Each number is 128 + 32 x the weight over its row's rms, rounded and kept within 0 to 255. Layers, rows and columns count from 0. Numbers have three digits each. The size before them is the row's rms in percent of the matrix's.

# layer 16 attention key, 128x160, rms 0.17, rows 0-87, columns 0-159
055:161164165128183104093131091064117131105212165126118132119175082148134142161207143126121116144129052143125130101108116105121137079176127112078147136196111168128075149184063089131096093190143112127092161105137129146093166165098107100165060131102132136087157143117124050141138130116081129114097156127162134131109162113123188154143111150091092158130159158103101110111150158184157170121093108171144101168090124102114092145100059100161154135167203150119122076095129162114106162098141110
057:131176144174101073137088136153170112122081112153114151062073127108110127135141142118136144143129107113117196109184117152162133188085096131160178058097159151095084172136137137107110142112168095136160110067180122173112121142105132090083204096163084102136091082156071130151146134094105138121140178127108158086136082127093080125166120146145136128176176147178141086076076136123147156134094198146142133084126160129144136140049122111114141073124142187134114118120159051129106080121171116
054:110121117104110103164046148079126195171073121105124162081135143097069142134107179118134106092145094119114149169094139102167071134128074201121137127107152140111091135077135121116167148133088179147135133091084115195158128131109143149119194092142144116089102176151135163199113156119176118203119137091071188119134112068137108200098149135115145101180137138118141102160098208157169178072131168108112092097111132098097125141151131116185120165140128160104124091149134128142132101104091139
049:146101147130083124157088190172138156148048108149080159105150163140152122127164147147067186163207077111147178088224108086117107165138092115122105157102153159087157120140085110136115108127078160152118121189097112151116143128120132116138164150148129171150128054134108120198188134139056134103145095074106165088098090146114094157130155083112113125160141167121172097109105173140168130121133137142156137161157094203103136130183153042115117141105146146118110104137141131131114178110114114
057:182151169191145150089217118159107093125079080167134151172116135104139081104119125164102117081101111079138116058142136106154121158194139111136119108071107095102119110084105136112133100116156119111153078134116137101110115128125212134152121158172103138166135107171068118105141100121125124114173099121137088101123123132166044088103110140115061108128103079116194124083032156125127086140116077154163124183134151142080207131141164105143136078089105101129114128137168106102123098128154109
060:109126123109152146085196079141158116096151127049139078150120095095146117152108132110171110048119186119118131102084086129090104102169183108135088095119130075103098078144150140125099128133162141101113143103099195082142152157114190164151090196100160128187182132088130137101125133125131103099144137133123106139078118161109170077140070062126149126122158086141094172142194094112107108115132125153136135202045111158163113131116123142169163126074105137095144138046117096109122150133165124
056:147127117114174118136141083153101154129068110065164139126126102103086140146158084070158127143151172119134144157120132124139136126180150093150081098143103083104152085153159185117132113144167183100078171125113164080169118145081143121114072174189166146152121094126107095164154102181112071089093160122124132110122201172156091134145161098190133172121117127156134164158135086130129160097131128154180101176137123022158099192170188119187135111140124152087154173118126124173150154095151134
067:129105096114164152177056155129145153126123129106090140111142183158140096110167135128161140123149143138100166195075113143152144144113110133134134077154141176170144182173123138166198182111137121087118179148168089180183137141109123076125113162072191146102112148095128113166033128147135190119138133093146164143101141137150128166105189087144154145158113107098177165093181135166098164084135178087118174070128067129141118119118067135150130153119122186119086148155136172130163097114073139
057:080175102112202113121102130051121120136105062132128147066113131143111113201126132153151104154151174184102123095123144146202129160138134155126174117119065144174161080161131113179113065111132123084111141133154162156117147135092121141131107093093169128061092142071114141124088160127113108101101075225110069123088109142110144062122158085186179146070125083103113153143093141115060139147110123123131103124130108137180136105128098109120136133128093204106151129106116112157084112133167141
059:080116110115163096122135111104085175142129100125066103139107116102138121122106172183157054135081213183055118126093170146195144136107116098122126156092115094153073050156160139106163138087109149122180166137103115134131062089108146160130109133114144146087102135062108143096141150107171131130079175138117094118146058163156176134118104099157101064142105093110164087103104109140169129124105077063122103100097184128145093164138135120160123124156094100092170105204126101098127129151116142
059:108101112159130133128150112094147101123126147114120136159138139136139066088165152118059163168067086139146106120128101145147181107180149163147124073154152146093148169063123073130118111104101125112145128156121166087123136126112112136101144127090129081057123038151192099113147131108087140157115081175130113092169104107098196134095084097094157133140107131023063153138082143163115123167172153120159112112057108158126100085123118182131076148150153100136103066127068084119099107151096118
062:078175112184076095147149096142164130101159130123101107172102179121091164121117121140106101172093115107135105062104128115080150135153141045172143145084172108181127141130106112144141096076140146184133161065093178095061163141123108093125103098132084122123094180141071138105139121124116098097125096158143089157144116165149127085141089177087108113125133131090150117146141092094133078157128114163108118192099187098111138108149144154152157096119191070164061114162098118155092082141135040
057:166132092142159130131149121183100075133159091120166121148119099107077177100166121178096112118118109163167114076130119146109123166159115101201163107111140091115113089156187158200144107094052085123127141172109185106114130124112129125147064163129123116095217135095102145104142139122132078139126118128159109115136108127107159077091133203145127149042141184074086184160111171111089105143166117112099148136130135146090157119173114180083092100072138102113099140119154132185096124093184146
064:146161178146157075108106090134088128073167134136102101163117136111115154161119151180146085126101165118100118129077177126135162203114181107152173064147119105126134137181176174127124107082127093154106165128153162101172097128135096079116067135111100116151091151076084102076026141106170163084134176139114164119128138181179086103119130124125145103070123046116102115100164111198082120175167124092126154125106137081106112139090139077180111093131113150133137122100153114158105159107111144
071:094099099163191103137199120139064043099111125115161175098119087183078127069107114220132111133113131139165130084128143169193141111153123191117161090115160169114101129156105083130088088157090119072144104145098154090112113144117118106117102127101103095127126134116085117152145136131099142109111097170104103101143119135093178129074097099180141092128160125125133183124108159083147124162093128133160116112058124138177204093168145118117128158201115167159128143089155085114051137148118118
066:063125116189106092082118097138073082064147106122118097133108124091128161093172183156147075112122169154108101121127164135143113211142038086109088090132103109124121073126173132130155104064094152121131135136135132069101179167128115115129032130105135118140106178089123169113083138130127093104120136155128143114120044156109110104126101087160158193100131106070151114139091131111124127152137124111094122151156140124103165121145067121130110129097144119186120127098171079141080111035115142
067:094091201145146111163115069174119105109162115142125137092115147132100180155126158099212065133093146148159114134085150130134148148099131116180105112086076103151118110165170156089186090089112086117196105082101151173120091137207097102107103136120150217061174091068156143102055109155155136110108157135124105069142113127144116126133154142134148118142165116129141139106135114159097144142138039097141093086127112093095107132177116122152143156084087088126105112149134161136186141090117158
070:053185177088156149152057132098130137084125097140123101120121152113159132112145122078157129128178082118086142193124099112177121127100134191067106151171093143151155160137105138156177140137145182068121117100161033166181115150118101135144132122104180103170145121164140147163132120124167195095146161135100127144099108157108107185127158102121136128178086143159135120151197145174137127101087093152165121138115098086168130134167092131122126120152132188079151112128123078148170162188058156
069:095111119125173133114178111132129134142095094162152084108171102145143096084089144136082103168125107102134177143138095102056157113169120097104161151098200162112104133111074137083143174108141137105183096143137120131124190069154128151113195190103124171177164104070122128180159182173134150166163133148141114115178122098119107129141132040138131095183085156121172086116166113143144126120088093152149149106142114095083097060131173092096151119118141132122170091211111106080154127126111080
073:111155172177131143081118152053105061141155139177169134111175181183150183090165113094081114139118106113123122108069127096115124105112118164076117146149048071065121086070095096134127106178160135087159131158169139100098144129127200120125127133156109161093066133122152142162125111118079142105129101071124130154147116155186115134131094154136108106155109126212184120105161149145136212135102127140104103129197146145139130154101120084091110126149137132093142085154142072134159108184140145
074:064171098104121127109139135102106120123179190126124112142108141103130114184173084151097140106106118137123064205051171094097086153105093126093106117235154088065127130108106121130084125137103147106099149147096058104116144138103100158119074131144115150195104101110147114135101185148138117111100081191115101162085112144129159113126139121146114135091141114119141165096117143095145112109152165091172130102092171173139178123103141059098107120201139114118227115130143138130131155082159158
086:171139155173192095138106120215117158119127081137105085106122092129106174103096135167092138145105164167099149090081128116085116156188181116157148126140157153139121089162137140114096132132150151139155096158187099126120128124196174114127096120156125157128145173038114120089109140134131163118167196176150084144120143118155112128149123126140116096176062079177215108124164100158072143114165078144073160125143106082119107104096158113167158164123150075164106128088163106067138135084121161
066:090148101168045108172118140084144053116054151150131136102165185181148129152114175145048082158146103155113117156132115068115127151177102170149126120172170113117063123167111063124079119157133165145133132128110117116141145097104114122110149142145141085140098169120165138107131087097090089100153127121132081106103089092064098129091071147169135141136143163070115124133149191102090136077130172138072133122088125142190193134115102100078104169146135182165150180127143140142111103141150153
079:158054120161123108150147093118083113149089140132175141117103088067116150159131110172097130143095149143132123111139208075134112157093095127222102118183125073102130134093143131145160087110077094155143206125112148134104120141152098093107072088142167134100173144098094122096070157157167114153100106157054101107110153128108075111105177145129084128094163114084163175184068117150096076120167138120125124139085099112105121115101076149137102124026165123157122137120132139138111107109092161
090:133146109107120136121151137089102095146172177149109097134147077133146101119131121128187149093093158168077131093181145190181146168106164174170125111099075145092195127145120062170131119127079107150073092124143221094099119119085143090161095114110137078124107164127148137096133079081124129117111117133095100130141130230094144103126112144143116123057148083131092150117115106056110106202122145122092163096126143136144122167127143137092133127128081182163051115093113148091130128144075173
074:071146127070134111156166087119112124146064116104117117157112121077150082197145150136129102093092139114043099091123193152097099122164140136144132108124137146095108138106126070097170113127107174096067162143114144127131142093116139110126125125110109161129154166138077116095111152081128060105087127116142105131155055186090114096134118111063081118160185097078102131110120128104180119129141150136093131123117119108058065093096130166138112056122121121167151143065181139039088077130156145
076:112115130093134126108098176118145082112145122142158137123095236165136124141161103167093119132135142197133132176122090095122122090123131143120112098173140082090087121110098138096104153177163142150149175124115119174162154128171164131101166131102112134113107082150126142137131183085070071179132130140197177081121127157142131140092100172127107122216155131112088136128141216135191142132120114105115094174214179151137153104193103127122119105187157142107087113187120131160139194152119120
079:110086075148135129128126123178113081154116166149105100147083152104063158191170093101216127044119142159090098106133127137149115208101105151166120113172142102133185141089126153158120163092095063149094160114112096137169063114148113125119117093112152116115124152090154159103076109118128084147080131118164071165117179135097111174119140159146107138045178149138087154167066118134178134131134161100163132164175122132129140151164156150094107088123107107158146139094109145148189106092104181
094:084149132138150154128188074082116165121184152173140163169153118084106093165191123200122129131156090098131117190109120079113118117157123097138114080183108164149162138119098133149101146156101108106069135153128089079118182193083112079054073135164099167123168102207108144144133077155125167133152112093110171133151096160168157108123132129126150111155179127101087133107128141110167111129158088095178122085101155082135085137135145103157144116190095209103154131136068132154107107124116155
107:110147098022141150159113168127153168153149087121136120123132120158166117135148140113103142111155097122126114067158090141096084090105166121161167166138138074145179151078147186119095162116129111186133168111117112110187110115138128169157132104102109120157087125255103115136130118068119150183080115126121175177092156095115180093126146131142179149137123099160101132191097140114099096135138150108159162118189181141116069095040117131101151141131103161084141162144112112140125143173173111
105:106115090217077146105108133143127047069130128170125140134085141147126122080046115159136109170127124126154124149088146134118124138120134131111123139144193098094113131168159086163123130215101110111191114081107149136105113163118085130082162137157109108149154133121110144135112168126096085137156102100121138078143123162090105048095097100104098056143086114051134177057147159108123112158087152085142132099065145093139159152137115081127173181149129106163077121131102101140064121080130123
105:153065119122158091185102088167135134109164113115101157123069094084114104186094133120181124097078185130097148134115199121128160187089139100179131110154119045083150123058126145147154130106093098135074131189132136113084138147119136065113109106127177069147170110091100153086046132127138060121121099150143100101123144141119140127184155095102074099047168123121113118185118134151122132113144165095115140147134118074085125106119147140129138054107151088137130119094116140101139109110126189
112:125161128125131120069153106147167058111175133200103114087128113094110119146151109149144152139131055078172162136163123116071192173049226094073125120143098142163162139055123146151145136141081093106157111152102108087184117196112088068131167106145120178137116114151148176123131134068132138167089090107151152172157133145144112119111051139128151103090141151157148095148139112169127145141112115100142134111145121173145100203162151107098112173101094101071154117140117115169105126138116126
111:091140129129079087161111159120128144140141100128160128106135167174070137114113122148092102148136103087156129064150100162170221108139141121157108122119097207144180110174183126137137214141085146139185081148098158114188132171084166105161149128124156157103136100133084130113120115123134158080123121111211126088161098141169080082132092117132139105152167156125141118144120114150092153144103149152086143156137097125155120094129122170129048148099118169039090131050102115173115139149068124
111:139142088174105157142158149143111180127097110144118156126123149104114103095047116076143129120120140117034123100176174194147063164094146196111138132147171132139098158160153081139130144134095141100107127115148155131109088078150124131132131098106085055143140098153110115137103136124136140098068096076142110159143129095096112113186186081105106118082070118142107128098096070138130036140122174132132140125120113059068155108144179162142165097094074115187082133115142164120112131069090121
114:139172158094111079108118183104135160139127099123127130088183127150149153071101173135115150123125124116185133096180113132160179111133080147072127130117053148154102205169125108105093150122091097152125104120132099116114132157120153131131139132181111080131046163148108078033169087117129176095191112128115159197144190135181128118190140127145158162116120135160138122177121132165064126134118071188095109128108125163126171167139130144105115177097085145104123157119139156164124108109129045
109:140118171119107133144148115148109142138185093136162181122071186135101143163110118168077068119139168119161109140112148135130152069161146158130136088139139082096140054190103131110181076182169155111124158127124165118062196089137158081097127128141146147060139091100158139202078121158126142095105111095181136091126169132140140090132147122088097150139123126110174106142174115155138135105165132122035137125172139136167169106117105101143104139147158146125043071141116141112079138161112051
124:111103128132110044151119140112113089137145138134128092164118159100093144141106070105121151143142103152192187138112115176091171140093110093121182150147113115143151140103123088160165184138126112117157164112084163134155135180119149098167096079101146092155115097121145185127070146104146192162134146181075191088107138197155129052120158175185139182131135145117137153069110110178110054105138082128149118139113114131183097167116141135143119154129160127109132172112115120093053046085119118
122:129127181155163119113115194142078111168174088095114142078103132097103121121127085159126097090098111127108094146087137086130190124095094132147170119159069105104111128154133173114129140150152112146173122085109074100121123103115137111122068182111130128105138054182133157162092149137197138109107122096131188102176081169150136144128181076170188089117115149129143093146122098178121072093119146182185137139100141169154122119094083105130103157111164113160167141104070161133090122184226141
133:124091097135114125122126142129134083130165093123139084138098151134075148202060139184150112153163109163126120119110216078134155142129117197132102132136135060051081133231153143156135118134116120091162129120074121123090127130160108120099142068155141137066121132131132085121122168135189118127093132115109121120191119150073079033171139089111146071115113104061102122085157098163177164108118147127119079123146104091155152124110092086140139110128109142132171098120146157116156078157120099
131:079130153163171110140098166116178136093155175186092146188121090175115151150153153139147138133111101166116200082107124132087139138139132086113125132145137088143140165141147139085110101121202104138088126163119143089174120129163133194113086106088132111037090172089174111078120122187155148103102176176153059126163153144131154144128134078090123167179128084155098147187209154109163138122159073147128148154108096076101121154147078126135133144170110149098162110132130093113150143081083100
123:111137166117143104071122099134105174155174134095131151167107132121125164136117118202077158156095134092115072115168162106148175134098146147121127106160126104133136130124105175116083157129066141136143146059172111126178097118154113141058118081090067144124091097193042172105166079132140150104183142103142147148103144206135105094147142113141106104119097074163104154187177100160132107113089136119106161128111083151143059123143095157156195174072136116136118060094133110113141093103129080
121:180128123123139214166172157178137127144164161178119118155155188062201096121117094072082098099139138079173125174147147128053153128125162121105158147090109101153143084143137136127087151110117111139140114125113158142154110135174148140128175135125085081170119149176084125106127134117114141115112148147161139143102118185120140121103133102097053107116137157206158063103103134150131055093109114099072170157146123153147124173138138097077088131152133162059151175124136068152188183154116136
122:123152153089112154141118121141111154112162181202171119131142131178146080144118121152113186104154120127086155121124116052101145135076116109098178111098099080114142139153097151139195093138091132181131172090139141122143103160093101179184115183151160095117127141197085094123143172194116150079149092060138126149112178109144137157089133194118159148113141127144121115182158114175109147103144147097051059124136152159131141170099149091162129114104123114068106093092157114137203132064100129
132:097153136175129093123111149088148134134056172133125192081133136169164127167125139178148116106134143099166156065117124125108101133134173108175114122115127124076116127191104151135165095171161164169132176104090175113128129131111094086177072148097096198098155138096148155173138159121124107109149121079145170178165155112117117049074081101150115149085123079116136151113148134174151120213190128098120116090049139123135134125135161078131124090108146131108108104131065115069145157067082126
139:105119085131106154200143116183058086074103096129128151120098065113186107114189098092113081165118131112150130121141125104132157117150108148134150130138166228120137177162122145124160108096107090114117091089158158100138093113137158165172117105081130139121149133136129057125108124150144136128118162113105104130138162121122191115109117111192086162139118148173153193171161125102139087095108137114124108086117079133165123194136142178125152188114155061221069180130082112118110085147131087
135:115163050117174084060110131182151160159106107133127089141161129099118139073046091155087107149108081055114140035136141124121155109134082137109160100105188144145156108107128075107180160086097097055139138145058150147093103109182118144178173143159146185143199106092098059105137107126167157102119123150088166136143159134155114116137101158135143139068134131135120091131155083074116085100146126174102114146100118133111141109140112122134124188167132132174124078111127109149137146145114109
133:122145106192120095153171122126133082118101141179135119178084102112143180150085133169112118157145109136090210170113133110136148179159067113160104175170114139116057130076119081101213101092092082136118162078090101071111188148154114119161109134200127134138080158157136154180137078161138140123106145138153159125139170122111099098164158099111123169128197094083081092117115106146152092056122124103083113074122147147098164111130173125109136134113194126075111088122120118130122164101143144
136:172190076228119117150084116136055139134180105086134100099133175144151125154165118146116107142083155078100080187140106118070083146189155156146069120094147129136087133129155153137092152113122109087154153046164099155162125156108130124140124187074108078111143115166137121093071081115120127131110115148156072134112095159128150175095125112130147103139110098102129119109208104077083155127085151126119161129113077159102133144095141089143141155142149188156146128207163106150147163100131156
140:116151130148143140110085126152130119129111121172130124130149104109108103117121146106143181100172185096153166186148042108109111098150083077110089160127187116134179164204163166168114143134128193120121106141098108150041090095161164106136190099102153131193107147109150167115199176110118165111171163152159135103139109104145096140165092143144105155148131146114151161081151136038124134136161116155155152098128132115115104154170198161189084122106120107142156130125106147180170131056159089
141:075162171106206135041133065128128101137142185143121119144150120110191150153147157146155141144045201169127137123195121098111131179127077153128123121120110182111141198130146123171122125069122128115094103137135107071168083150145127120098104151070131117152140148094091126112116192174124146119161147119100171144121055065132142119154092118130119146119116147123081118085098077108101112163114118120118109108145110179144124127131100166121211152134172139134108173121173118075116168070174160
135:160164181152184115129124150088207182097124095107160125127089132129093074172122115095143149107129178168136116144140155087160120157121110088102171123162108188117146091113128118105110117149145122111129128154128145113128115169203135093111122145135099141126078097157124029104103132180115083182182089115179065054135085103124117100128125145140156151108107164137155057120173079193101132096145133071142115136126122148159130180157131109144115009140108090095141141144110141139131145162175136
145:085123137110107155136139188105046121109146048170145108143171162104155075129166134188135158163120138143127176097122128144126136074106131154092118094121117145150134149142126114161116152080215150168150127147141103117134123111101208038122066084118157177108078126143079103138108192157160124196134135147119125157137124197126104157170134164077105137156101140119165105132105172144102129148087136139091150160147143091088129156119164157154094121112130121090062116149124098090122124180037113
138:099106100106185165140213079120148085118119134155108149116116141182079099119109085172144103162128055050133111151150147145121138094133088109079163156124176090154169128124098095070180123121143119120176167070118111186072113169104145153101147148130125176147128125114141162170138147102161148170092102156113122163124150048105147115133168100177153165116065151128143113100132093149103056146100185124160098126186136111141122171128084162134129103151141115125135133189062126179138167172096104
136:114119082149188123089152139148174139126148150141085129145056135127085148177158135086140151121125159107089154171121158143101166154113207143140168115102136136141088110177111158102131069142135078136143107169128096128161164173208150137111157147118210129144079089137165173170143155131116165134123094093150162114067167114136159152140150180110099136054157155074169145138143155145149143126178093131137119165126110087079178155144112140141116093154148105131140095108135215024137149111105165
134:161142072112149178100176108130058131125067096075104132115070149169130123118093104143121117098152115174147107063107215181145143063105097139074170156134100171107109084122148115136134159137149075114143169134144119178154103054150063083117120122133126119136102156114159175110102153122185131097165129116108151113101155144096104083111134184128144111108143202160118092165166131177081111140169066116158128096164111104119155151145101108144072192160133160116128120117105113126133103090191074
132:135157154046114054063071154119118136131135130060122122153156149157144089135180152096184110149130145142137145163103132166128063159150105077146161159197129129118154072185110151121164082161106121148175171141118132124115116141151148150139134123146125223103114168103178129131108089195100100114096125140070127173202162111132091110115149130124122130075137109103108136045140152141080204099122174138128157116118147148167119181105092171127123189116169140081103096120121125113160134102137125
136:175079145143105123109154123082132106193051126141151131145152053144137073118076110107147131119068216136115122111114158125178168161176126151160127144149120102104188165076180139137128135129165147156116138108095145127187112170144178124164140132099168093071135131159094138142091106082097136132141149133106125114116151185100091080092098105121092165108163072118114141073170192112064118143116167112119116160076071143150115136103145120158082074165112141140094143096132155181133105091149201
126:151072127163089142049142126113188146139133112152125124113121128074120128167114127139080139118124164124173057074117135150089146181113047159098143099144154168152142135121144122176159103110111137079130117126101124119145094185116154165139103108102166100094134148146173160199108098145122089156161151191182125119165126105081100184091124167160094152096125182128126083199081124064171164153092120135119171086100197052157126112108108104107182155109128127147127170189100127126138118102139158
129:129157145128094091208123115072140155096096145089140167178106150127140114155146154086137099070133158094100125133148128095083179096161114124137140144142049148097196169128132131108143147137162156118090073080157131122127211094130143123128097113168167081124120135123133083139138045130137165099122188122160193164136127168085160108176160100134167113182119070137105067179153131186133187148096134136083142164171131091081120188133125136136136092096161188087138099139167143122122157149146123
132:116124157118104117082164067118121152140074117113086052118068149132189143052109107148090111129162088126170158161092107117118114103139174111113120108150137177166136106176201140114191184105154142147162193179143134159109120172129136101135166140086147154086096118117135104113152146146105144218070143097111134138174153113086148095128131141158148108134114068102096121151114079075139128095099151109106130138148134150107098138174076118052196119158107102091130116127066123123137081057155136
139:143125151100155184173168097139172101165152173074089128154132109137164144128122124151127193104074083145139101140143116118071135161151103090106159091114108147104098096092144161113142106152056099161168082090094164122129181076176110096135130110121202119097147147107074085125143102148163160130125132141170125141155151086075155187118145172139128097117136105135140118066132133092079130099146125142164112095084110194153131165173062121059119182150129116196160188110155122147149154135068185
145:136124100157112133155153164098130157082100084176111166116111106181119176145128126173107149129147094100066094131154145148111188114089144140126129109136092177126244053143073108135074127109114125117116057151136043114113190145116167122132115136136119085092117110137105177157111115066129137142208085130133182140092142158163104166189107103138091102118135148157112098100143092119128167106080169162109109103132145191131139166168167130075073151114111133164147116132163089093129143080138100
125:128158161163157174116059121117161118133099100123139129090210161096190132116141085151149097131190147196101154073090104105114178156067103130150151119146093104117162133121146089093083142149173105100115093143162087171136173112088095112139129153111118158088104138163114126118098094192132128141112122150059159085144163101173138151160096121118065078153110158218120120141123166101159151131180145175162099129198097108095114155136146091149163069153175114097144106070117101105123122126120178
072:159157091103131095099147148177180088109160120107139093133082151120146133153147098145115122100135144128125101104209095120077097124146130201129085125097162151137127121140119134124160117155086195132158142198108129130129169111156115114206139109165179131128123116117140145082143206159195086138130178159137180116112130058152088150157130120090117072143194082146080091116133094135087143077168071145090110123118066180126105077155129116130087145070143158129100153074091158153070165125128150
080:088127090162126105150143090134118129125130121070109164135108122105185093143092136107103114109111111104150129050164138083155079090141134106112107110141216121106094099128146162161181153164078134099135128129089153167070141140135113105140123141143135126158107065095067123136143189089188096075078161116139183164093099083087119153132140102104104149178175145110133166145087095109133142151176091137082088187098110120101061074120189122152118096068154137125077160115123151127043125108123178
074:168139137139183122071116152110136129123126088071165124127120160148117094149101104176086096117142152106137031130127110084132093150120105131095113150073154142111138079100116126174158112150109179132194110138099125169167107137140126117151064097153087108191127131069141163103079178200122106176153145100174173098084109103176083105108104109141116149056195077115127111115086132130139091083165055144120106089118112118170160135160167054091137122145159107163150143182101150110107152111152121
079:120096128141123155064093134153183120137103093122129099118187123117143120105074148134115166082164129139206153079132100073144141117110129088208139142168058107114122109124143111144139137079124106134180103132080102111084115152114129113140128135094149101178164145065118124138149131145100110118093122079157138145124095173067217146140097083192135174137094120148135198161140104175135086176086108168101091127149159150166119116051128100186165120139112172109152104114125108087099053155078131
099:144083157135123158168081135141135134159173090106139100146170192090125108097113149147116090151124136110158145154128102169102098109178134138100130067099126108103076142162101110082171103155136090133147113190122139169111146146125118146057197149141114108076084068199093122154149152182088128113185083133087070152154136164114173135177096078086164140080091145169148108153111084094171144113091144164089130104168162129172170127132095184128165119166170105181078131087147104144147086141154159
094:109116127165110125145199140115161116133132157093132096152170170131144111065175177079110120056110103091108105139153095126126099134132122099120072087138068165185122188136177174084139163190164144145151115192081139123147122140111147115114156147090118105168154131161093139067153145121107130066154131115145067179130121063067144179161098120147158171084122112132163079164139163175057109130178154121107099124162178120081105148189090143122081132132089182129092138113161110136116099151139119
089:109109168102183114097120105092077140111129134179110130150201149144112093146070166096088151128099103136178092106088103109133098170091152141153114141163108135134152100102102187098129123116153160124095077153139131160125068160134210184199138168083073105163142171095149161127137118119152121143160082177149123119201055113114197108158132131112147189117149129166104113116130136153124105181133111124161098101158142113146148178098141155111160181111121125087110178172137089175190104166182150
083:088137139133099055106178071121195097122110085154090163125111125150140164179072147205184147106105135132125182131095130118089142159101130124124087083125131154100114156130110113169163072094123135123079141142101163151141176077210117149104160139081128158094191093113125153124149156101153148117092129136124098140160205071151115116136170098124161092192192049116135108140106149120097084128088099154077139100114141124156099057183110131173093132151174108097114119145131117133095086133128117
091:125112084114051131135188144107087129161118084141095139117106138131172145133091110095158095109149112171112136135137164159139142140105114175135139138178075141062161113151125149138175108146105164102081107130106153099134141166135160189107106112134189180134135232039166155150150065095092125063158149098132099155142079151066123165159121126134119155145114100150074158079169115085090178146119134156099124092179167115080118154098142162099098121086099101127150175124166101132196102110112116
081:152150147154174137106112170094173093202142165169164092072147161131066145095088108198143150156103121134107077180163146141085137127145167156113127112128165086103137124153119131123110116129131134104070114151118165108138097141135143087145173145112155137049103122095145093159121117083119116139194112173154094141156149112169131148148098148101139127193187177203104179076174077121116153125141176099176144167084156162097080154145113155182126116176118137075094133099165107155134157130164057
088:155116098181084142124134116115125104200171128118149178114141093091181127076079173115155164119113097102165122125100185117150176120115102094121094169115070127078122126104144098074144152135158089215128115126172144159150172084103167093127115136149133113128115151069136116175136056088075142139084118139084163140209175193119195146104142134116146128140138088096162125110114141148079062109137148158116083118134175110113165139144133147109132098141116179092114142096155139115149190130214103
088:138042167166116135149152119162108168151138134152138125084175136112109143091141108118160127197134136099154158119050133158122190076172126133172127122116131192131107125078096148158132111131129155099213136128135121094154104057100166194126173090158135102062079146200174138173167121172125102095103119094145115158169193091114154128123128122141098208133092103134062171152163162123149163143121146127108154149125119116121115127107127072158117109145127117073143106076120073159128070123099107
095:082145143122085130114125119116133159083176096122113138089175156181175112143062056160135166112142122014097154164108111133163097164188111148119122122189148106114131109082133119137160096128158178110179111079118138148126039111108133142178138215096157132151172111158110165183111167114161121123142132104112111115132145102150146135110031107104171152125115145131166148092147138142128118172111125178158104118146106180147142090146153079124118074078080161130103103198111127112112163139142130
094:093124143063127121136141164125092153171200103189107163115118120149146080124142112163124196161142113060111138114090095120147135101176112127150150121162121076145173143129102148077103097043150228135116079141131120164116142105105062175109102093120141138103167117165171162113161130156116166106140152105159117125180097052165144117092120132186198137147113146113128101111149133134173149176144164215093105070112149130143116147080107134112136054122112163119101093145118103137113077147134130
099:149124126103089082120136108210167102152130118065138190145129097116163134197089130103090148116160178155153156112113153142163136154170134180127122133067129119099129144043117076137138115113175140140157134069126151122075180181133118137123196115157160107114186166119088120143158118154155112204102101089144149124115134134155100125118121136152051120077097113145119113137150169100139136162126139204148184143090111156093120110152088176160107099126084099204084162092113127193109115153147168
088:108138097119197080170125062160157129134089091104152129144137130091148144072111142144074098173103147119116172092062140129135119134169096119138099169105119191106137120152173074109155093113126085170069109172111227070151149097146149136193118091167160145103194176129136171156104139138101095119124131134212085148160121136077116155139140150144158096088130054144173137170096091127119155132148116145121100107160114115169144127113132157097143133031148166144092124121112085130154136128162104
096:097140138059115075124151147117176125090170046070099140140090075094089124149111143117136171106183216119163094159118095102115142131128172063167179149155190131108197150133102142136113180149148135117097174090164103126101108152138168152164122096147124120095129100133097092122091090136096104096077141160160141153088110106158161135120105151101082150129140097154123155115109133124147179108089072083178107072178108120125095159172063134109135089151134192110114193167112121155135151121092105
100:130148149136193117067081113137193113101131096083082113141120132134154111159087181156146172127118073125118120040111094110121125139068144141072163135145188161160126111099157084086151145107172114142183110148156092133143144074161092096158161104091083129101108153034120134121163090134152107150137129196179100155176122186147111086127162127092098153141123084144157127170050087128109123123113108099126063112067126188131085093160075122134174129120121084120135113101124108115116153130108115
095:122158109130133182094120105148125104135086118130124121134137117096151134176150071160120131105084141133177158093115159216154058101211099115108131111109166108130186106123111108082170139134173111072186124092153068227173063106112157147117126162133112135173114140092151135081166119138124086096155155139103137128148069151112101087120153115151130097130102100141125172138025102076110084119091106163130124114128163109150171119077100152110149170106123086105171113115138177082154130171165140
094:086100163128117115157103094046149159237116146146168141111164167055137174126158137112124114117117099120112171106101083082101155120143111096117072142108085167096101129116128140170147154082157068095168109164108110172135145122084083139154094097106087126183114134102104100167120064155182106141135150109153125171177201146106187097078137120127164121088094127116129130122081130098117148065117114147094067130150133104080154140142131127105116129194135112078150150160082134152142055144103103
108:108181123119101108135137105154138092080171100130148154109139148099167115170079131130122096118184110099136118200083174133116151159131095095157110176167140051092110109118100107121109130175115194107145158152133176155096150113122101115129165091116089087167153128126131141120147131109144100177086143213122079075113057126112112098125112150080114105148123114072148140143083167122169122216181148156152134120143120124070099119135080155123191094107195060149125066193113133150086108146152139
096:117155159122128167129190147053096156144136059145167075140135100109121065148112079086107115170125097080102117189115153146125117106141163155119119081120152171149125180138101150133096125153139085134082179130153122101117076157100105155140117124090104118138114156119123125140134136087154231135142156077118098157169127081142196126109080129121173139165094115152064135091160093143143141167206175107110156088102093182091093115181086118141133166089153180104082145123134126128166120051147138
094:120138159111132176158088127077074125130186137139112134079133102112130129142133129131163129184111104142068089079146136130038114177158136130109135122131143155134124129053130048126095105161107088144062113159141109149112122138094107156201185144128099120119167098141129088101126110125144112175160107110195110137118196018118081167090108152057155102142115128079117147124175101092147179120137165148099155148150113122146150077142180131078152104138167095115090119091143169115134085124132075
100:232137124114113131095092112145121125171090117126095095089129127102111146157117056129125185142146150102160160165085153134107153175043116177135137114112082107151164118123155120115152121118116138058111109123133133204158148146145097050176075149141144118091134130156154201157131128067134119112064114114145088133127122125151183132048165115187125176136102162162107181150148137138188102136156154149098113098134139178142140189140171118093140152129135177151171151161166090113145150182156141